Weights of a small transformer language model.
Size: width 192, MLP 384 SwiGLU, vocabulary 2048.
Each number is 128 + 32 x the weight over its row's rms, rounded and kept within 0 to 255. Layers, rows and columns count from 0. Numbers have three digits each. The size before them is the row's rms in percent of the matrix's.

# layer 4 attention query, 192x192, rms 0.126, rows 0-16, columns 0-191
089:108084110068105111089132159090061104170106175118109116099127149138206167200198147109117129129095151156115146130143094093080177182181147071156102124140119112103074089109094128145100170091175152112123123158151084104120116106111122106135126076159135179179155122097101148152125111139116098126122098114062186179164134091099131126113165135130169133123090137096147132122090117185095121158142142170097136150105131162096081140108155195168118133124161215118145204087115139115172157153125138120166133120125130158168167158169104135182119109164052141067096110122159128177106067173097128102
086:090072145108115130084100147123117149108102197100107121133098124167091145171131112060189126123129112149141148174069126113088187102176137160131092154149104117098076123151084127189121175122175142067168183172144125099149137084100165088130131088096171110195152165105155108121104163163102106105128145095170189153145153131149127150129124117133130196133139207181097108155064120105109133083132120166151134140106143129073134156140136132191105075134178127110088128100122173150148156145133097132164110100112118179110151130122120113214139199211183106084142096110130107128104064125108149145
088:130093119115122187125125100136147125088109083160133111109169162108176124105124079129142144147095111092117142105161192088089070110142141120089136094164049112141126081146149147145119097078168147086132148160065209173152092135143119104073129148100105124073126117156187160056129082098092089106111168124126098101122144178127147142138138133142080143135129097109111110110160068112129125133066135083112085126145147120164075159060119108128112160136175099125101172126154081101138165187107133103070211098142176097117143151095183168144163117110084154121127188205131129088147137083191127152
091:098109126152117148147106158131086147152100181094102097166158109129100128193149096146134105155124116154181149128092075118129145186129168098081159100124095132118106142098114154118118175127118104160138098093103126121088138055121162110119079112143179089212087071109170094135061166111074046132105094106130105186129147107132118084110153112115150141102134100055145083160092116152107105157099103129087104128148116133126149157163153173143120157070145205105157130128141184110168126132123174116106147126186126141159231132139154106190127087170132139034098160122165131134114094125135195129
078:155128089111130105129142080112095156102132098129165126217225146101181149074089101098172118146159112126137122141170152087154120141136105143146142109097129086184160121145166122126120066087100106140083122139121140128080136205174096140156109138095113155129198090167175132084105136084154181127098119104124121107137089148123155092121153143121109065176092100121135095096163168141149093132118107120116096150132059101146132120106083099108148164123159134142200149175133060105096152150121114152078136022165107150144090159099103125107133067092065127191128093142109095117110189096115089119
095:115164149174085107153161059113073160081143114121117158113123205162141147111075135152129177136130123151168142098128136162195154161110117167114132201095158135133140139132080162053089048158094133168084161096170168151170125102114139183094122151106092115134071100076097123134073062126112176158085108117123110131118113073087116133036153160124167122071138099081131114153128127094116167145121125132107136131085108123144183116137108134127116124140137098165140150192129193169109070176129150131165108105154106134114136119136137173102067117077157105159192174102154153116104170153137116097
091:136140189077170139166094108134134131152147139157117186131065150198131157110085171156131141134070118180173120156139122164173113152114106167135187171070124133144163165094137103108108107093143122181102189117154103153133153139170153160150089074148149108070100110105173133104134115141140129145084178112168113157086105068148088160144160116098142058153135173158164164106117147169151146137080097176098169122111136155156121129142130108129139127157111135140134063108130081171101143181151136071096153180132122221176126134183142099174139138119065147168172100065154175107152185110107139101
084:126167133140112099142154177134162109165119163138091163123116100086097133236210120081089136144150130108136119143120061123166148133133137114137109096124057186093140164077115087099107207160103198108094173137096139153139086135123147035153148124138166133124050084085126069138135115159074060164119143123157098135126133068102127125141120144129137136113140123161166176177067147142097162092114171163143139113160180135147144171174149128110153132142086099170099133143121098146123076122090156164156152166096102173119176130154126067144135140135155138118146084109119150157159130154158068090
091:100120140111119097140126092127160168172111123119189090144109135197126074146103157162191135156131205069090106151127096172143152126129131124148102114113201129126114084184128134135085200147108119149097120101094120117117162122105092031162122135112164120102147180116161097106162083180128129157109132133123130113147148107113099109149186093142116129142118099135134139171179063147076105115086102166135144158092085136160217086114128129098108146212152070135143102096130150134142123161144101161096067189127109097055123080099151196165154146080147103141145180157180153109126159122148142105
089:105233104104124164158102151187106139126113180101162129164102127177138163122134117090130115132095158162144154117141115115146100081133138104113092095104099149133112105083061111165135151114132098105104122151182094118139144171069122123151154111087165155127164129140100110108088137226102093062096149172170142169162091105105128130173054082181148182143123111148144127127156112124075112103136119141112187153111137148119156128109134141136114124131138234100107069116091179120148128155146183074186113143115166150195075116166107145148130104154107151066126170191130116071136113092155175120
099:104095087066136182123089111114139112143145174153142086140125218139094125155149137154137073125118127205166084126099061134151119125133162129159092116124142110094075115168102158143135066179162020130146139116100134138167123168135158156104115149188092087141043082157101148079184152196186136137079106049098135131178120128117116072077110149098152103095115102125092139172112102189148115118162070155082116099134176106105124146110119175115125154113139132130162116144074080082099139145119142084127109118117126147108159094135124149108108137137151121168116151145128090186164092139088144114
096:118092107079133136127131167166179139129171121112114088155058104111137084121132137100074165114111172165113087087148092134111103080174195101122131118051161125200132129095106134143124153171098119084141165110062163095124166052144128158104169096178085128125142185124144151171104173058137142113165096113121149161105087117144122087073082096116133063093113137082121130117149156161156100169136099126112116089138166150136081121104180076154145137104097125139156159156135168108133137102210141106097104129157124095156121173169181085151069095181144141099117102134080107087172150181101105142
096:157123148120086125160141119145194140120178143131152159182096056142111187146109094140121106162106118151131113079115144108109134153134111138131138173177161151143145110138150090142149141162147079152138067147122134165127146138146128127131119155102069187114120116116111117060092140028148237073168070154149137137127180120141102161136139128116079123138099126145136117116177122156130068131124096162152107041112111139169082111085115133118112121122153113090110126120113185065092138174145104151102126098107089051152075183145063126138089131148141104132162083161098051058116108170164109152
093:130150141118098178148165102066125063114132126129120153073126158156133135047109154163106088141113158152175116100121099119097164098099127084148094147119117091199108179105142151127154159148112095102099136163136151173110138170123176103161138099095188157116182178112150192112151165094107160051115101170109146128119146164137119143124145115113146000132129110139122133102093156116139094139107070152143121153105105143063086149091170137177089119184095138113108132148129073126082141156138168139120089117120162167148152154132130149062193147078113133128146095063158100078114085134061103142
099:077159129111119116181173133112158080102122152186124084096148135119129124129152146085167078118190135129163128104134098174147140163162091095128146109181146137122134130128090070144077173155129094143077084136108172125135135109158094125071202062160088102098148109112130144084177144104206131120104131148163155152119161194196120154093116171080139123117113102040140143153101166184149148154104093140125089108150091101156140060127183123102123127123097112163131096165165123087132110134092061088123172115170111158097126148141161079122076057147109110053131130089115104121124156134073163133
097:078144091153134113133138097138096122090138091088090108120123112132113133125134126127104107081104151061150135112133146129086236129127173172091172183093139085155121149102158165102141125105127146111132100109139070142134105142154161116147127138088156126091182127129065125192031153136119124144172133160150136084099121142156148139123107152138140087165105129100149088117104136084188130168091096109151137130157110115146118061099130146105169136153181120167112109096123123106141107151137032217086120150152123123176096202063123125132090089064078142079103166075191164095121104092087122099
103:164114140165112110098126137115091131115109132115174144135147179145190147066193101103096131126126087130076203105132124116111128152171138130091155150130107092100121120132136153079180107144152167181066116122087107111062140148148119057155081122124158084151113102110087136099074139147128111112099078116108076170102124120123116120145113132117098115171106109106134106093094102096217167155072120077130107165149076135149101115167132080055111119117130118108168160174166153180085145128154179059132120103073160190120133087162134156095074153089051165137115112153131095088112146170101093073
# layer 4 attention key, 192x192, rms 0.12, rows 0-16, columns 0-191
091:066093156123154105126063088152159155099148152202157089124066160111110200153087163167197121175166133156104117106148157131101129137136172182099109166168092136162125098096121173143154134104182100064121076179156120075119127083154168121105166121083133078104090100108062150126102141153084147130171126095176144139101123101107113137121083142089161148142146128116142105144125122160133100169120120087125089162063096150148091199158109137154134135148129157084104105163129059224147119140108155114107126132154154099122167108151109171128131094156144108115119207136150128139148103085076057114
092:148152133152132122121129108133128152095060183136165119128145143098089220135163101133111078126158158154130100127152138175110117103099095089158148076177152141122074124121051120094133162103161155196106078173129132123086130128197176105115171128142152162115100076145123169146173187158065111131114121111179135107143081130162083080088124133128157119087090112134140089120100142171109098189128176133160149130071155113094146194115152111119136138100177149113170106134037060133106175156045134104160171089098116104072163109117078136110165092105116139112093151136158126155126090110107110144
093:150150113131137125165168127094114104135157089095119137180156156134136118081115124067102169112126151170127095114091091097129149133068132125135164107028145165126143164102196126119149136157086104129140191133198123142112085162110140192142088143154131187116150107135134137102128140066218140103173228098154143115124119124076103165134134118100141118074100151154177097167132194158167117080120117123162088195077105092146092128117084134156114149119106163114158084129114121132137163185115186124109110162118055173124121166176103090145106091067115152135138107133094183186133121116149123144
098:141109120120159153085132105155148164076167133123131075122087177167065128168137109138121095078111113128112112130110169169082104082124147080205080109145162135159125118092125142161144163169150148071162104163149119129143161184065141108154171191089145122162058124095151122139170145121195177102181104079191164057111174133117192146086139149111167136093140130102169169080101162136081127103134092152148114164223134097126083142155204122168115080165077128124123148112110111152122142127149156099157110161114162163160144105121067126112142129120116138121137172138155170161185121122112134147
085:152147139120131113131179142145139063164160101086093124111135157099171091101100180104140150107123098178110087106146137135133136148145165126122162138090153151136153123129170170133156114130128145159127219123088147130159146155136076075100071169149105118102190165084059123127118167146199153088114188126102087122112147111130099146183169163118149173073137126099153139148105142134130140125145089070094098106105133147137142098095116083052180153130109101088112201163184103126136093098172115224073137173106076174148165125136193097107144134114122105137148125138077150110117208103161131174
091:183105153150091161184154141142154077099166106073071122175107157157131141089145169152042148069117149113170148164133117088113148131115128160079150176126131112124143144158099135166085072195078142057150130114106089121154151101171092107131092113161134113142100152104124118076100171095119128096097074160140128125048124165162164148096116190104119123171112093126153092119150122151149129116181124142120175067081144158105095113098090103143175131167176086143142109112166144084117113115174158094130157131153167162150112141093152057140086182163121149055089111114127139143103174128094145062
099:153131136134155182083126123122078119070147127153100041096108096123122118101131098165117124122161100106097116103159172111111162140135039104136083129164192116087126127137144145108137156162087140074174095093114070186127095071162120099151138104097072186114155127057107074165064143114146142142099117122120191132174171116140159104162168196089118140081180117105077113119130129116103158110104080150111121135162114199126133173109118160147077143153188090110122087061101122079156100106128147139125093153145100081063166132104102088128125158131136156167087153174098176107136117158112116154
089:094118143113147161136074093173167152129098169130100080078102121151120158160121127157167089114124138125144134054213161177117054103125113149175155164189057142107086122126091101189137087111179114142112069111080116119095131103072148091176127110152125109148115146107172138129129136199142093171112128097136137130118173150122107151106197187085141084133125108143176116092150152160108167148148052057116150124118081093142113135148110139172100120120142184134132110113058160104116116134160166108195162131106120127162162140108138106150109129174175141165143202143086115122177119129065114095
096:083112083144122114113114150121120182149149132221054138104094134083089151177156118129125118128122116134158146128081152095087167097137132132120130112095079122129116156204139172166108188120227154136156135105127085151093140109194202103136161096130105154125119108189038122086099156118165157165131111121095171100140107104139173154108038118117154138071159130152102124102124115148100146165150146091125134121119164117094139151123154070146098130123107058165145144150152119090115130056129092141122157160117109163159107143167112141159137166137230108090090176121098143092084114146095111134
091:125156083114200102094174135145109134115142159125105132105110175123169115167143131147127127125150141189149130091149167163095131110067063104078172081139120124127090155113084163111124142174205116121099123124179151130172154139101187149134152094140146137148119090135130127195080106098102141093084163042162139116148126153155090097075172105067130113180051140140121124156095102173115097151130103150139096177156108134085159122140114102143156119099124166110146134086095081188142129094125110022127106146154096148122096113099126151112023152138158153103120134164124134190084096157083164126
095:089103182153122121156126141127191217112178145140173092138149133131178106120071095095085176072164160090169129086100121109125083124089118181087145117146125108101114160067083139172149129194121127166105149127118135095137139127129135137163125120131140107145130137107126079090081181102073152159113115113076105107089052152175164080082129086184111160103139105213116093176091167155105105078142075154176161138098133106120125131082118111132059133160149150139104124134092148107171188107142161135132044137145108116147148154104134191127165101129145100146162100154093090139119185150090124133
092:114095088136140137130111114076089114087169183150120150084147138124147134120068077133165095099134109125123094155140150097129181161201124131158143056141099088143130152113077175125190121128142132132040150118165116143184113161161130117120187165158101113138091136137133101153070196082147135123153104146111094074174112104164119191146137110179071135133090130083079076118109056106152168079148142089187129148164074129127141112131147121069082095110103116151188125110155170088102150126152155168148116090135137192111166122132130148109047140075098100111159168135118122169120148087132141079
095:155125111179118083099089134103106066133119148102159146143153106141127137167159180154143117078132119205123114133073142161099092106162123115134126060082148110081204121133162100121088127093110123161138182092125106087106150128117102157131159137121109161122137164092148079079128068119153103159090217136125136158178139135097161163147141132098147105107149162126054152146147112063102195101143168093116083168134156193111139016155111122118188076095101177099108136142131136105153126135123105115105135158126065124079103143139152127093137141165147087090143030102166119143123102104128167121
092:189135137151125072130141155119119165123142101130116130141172148109091088164113077132178091088104125148126152124123114140119130100120096164157089116163145126096151183104111130147093128140128142144142146139177114106087092133062164095214136145193112145187038120148174128162102140124055129188186164165136114200104129100172108130090153166168149123157142094144145135185117084119083105137131043169143143109192124140118179131147146126100181110135183131097158114050082099109155095133124123127101186102131153111164167173126176151131091140136154068117124137168120087126147093101197181143
100:146152134171172131073099123107140151113107124115122098194109135116119164113147084173203173121136094120101095097146147206121102139097136123158157150152102158159135064121118155114100084130097143075120164168143169143171129154127126172202110112138168110135128147133137071091061107163081113164125168131098135201160189071088187114144188127111124141183167141120139129078111108134103134191107152159109155103154104155172140131097117128108121108172098133125035173102097178108096075079132118096129113109096090166159184073132099122188145156124165090112146089119157099094127070166119106138
095:173134057115078183105186153100095085108064163149140136096165157097173134085090119111132122151128160125124095184129113094156164120119122154148104142169118126100095136150117144127100190128101095080117145111123147128149112113132157092170204131120103117088076116113154124126142066133127162102173070148108199161138108116111102169110157099090130133095107088074085156064114192113113082117166123124154150126177130076182145146126180154129121184089134134197133149147118157202199091147131106102068148207100165153146142126188114139066125120115155103091156115129122161132142074157134166157
122:133146147161143115106074068158141150146134154155118087120176126164166198111098076139099081118129184149141120156089119120168154090115145156149149120114070125134122138146128189123113161172159099121054139149098098121095116062122173093129163173155144080190091087110061151127143148156115116087119120139139151174103148105118070104149130106134106156106054130114130157104113068090144085038149073213091122093163155106098087099127122166138162104121127216177099127078115139113147124120157104107122134106129175141150146191071116143157161201159129172165102135148140077138137112104151113137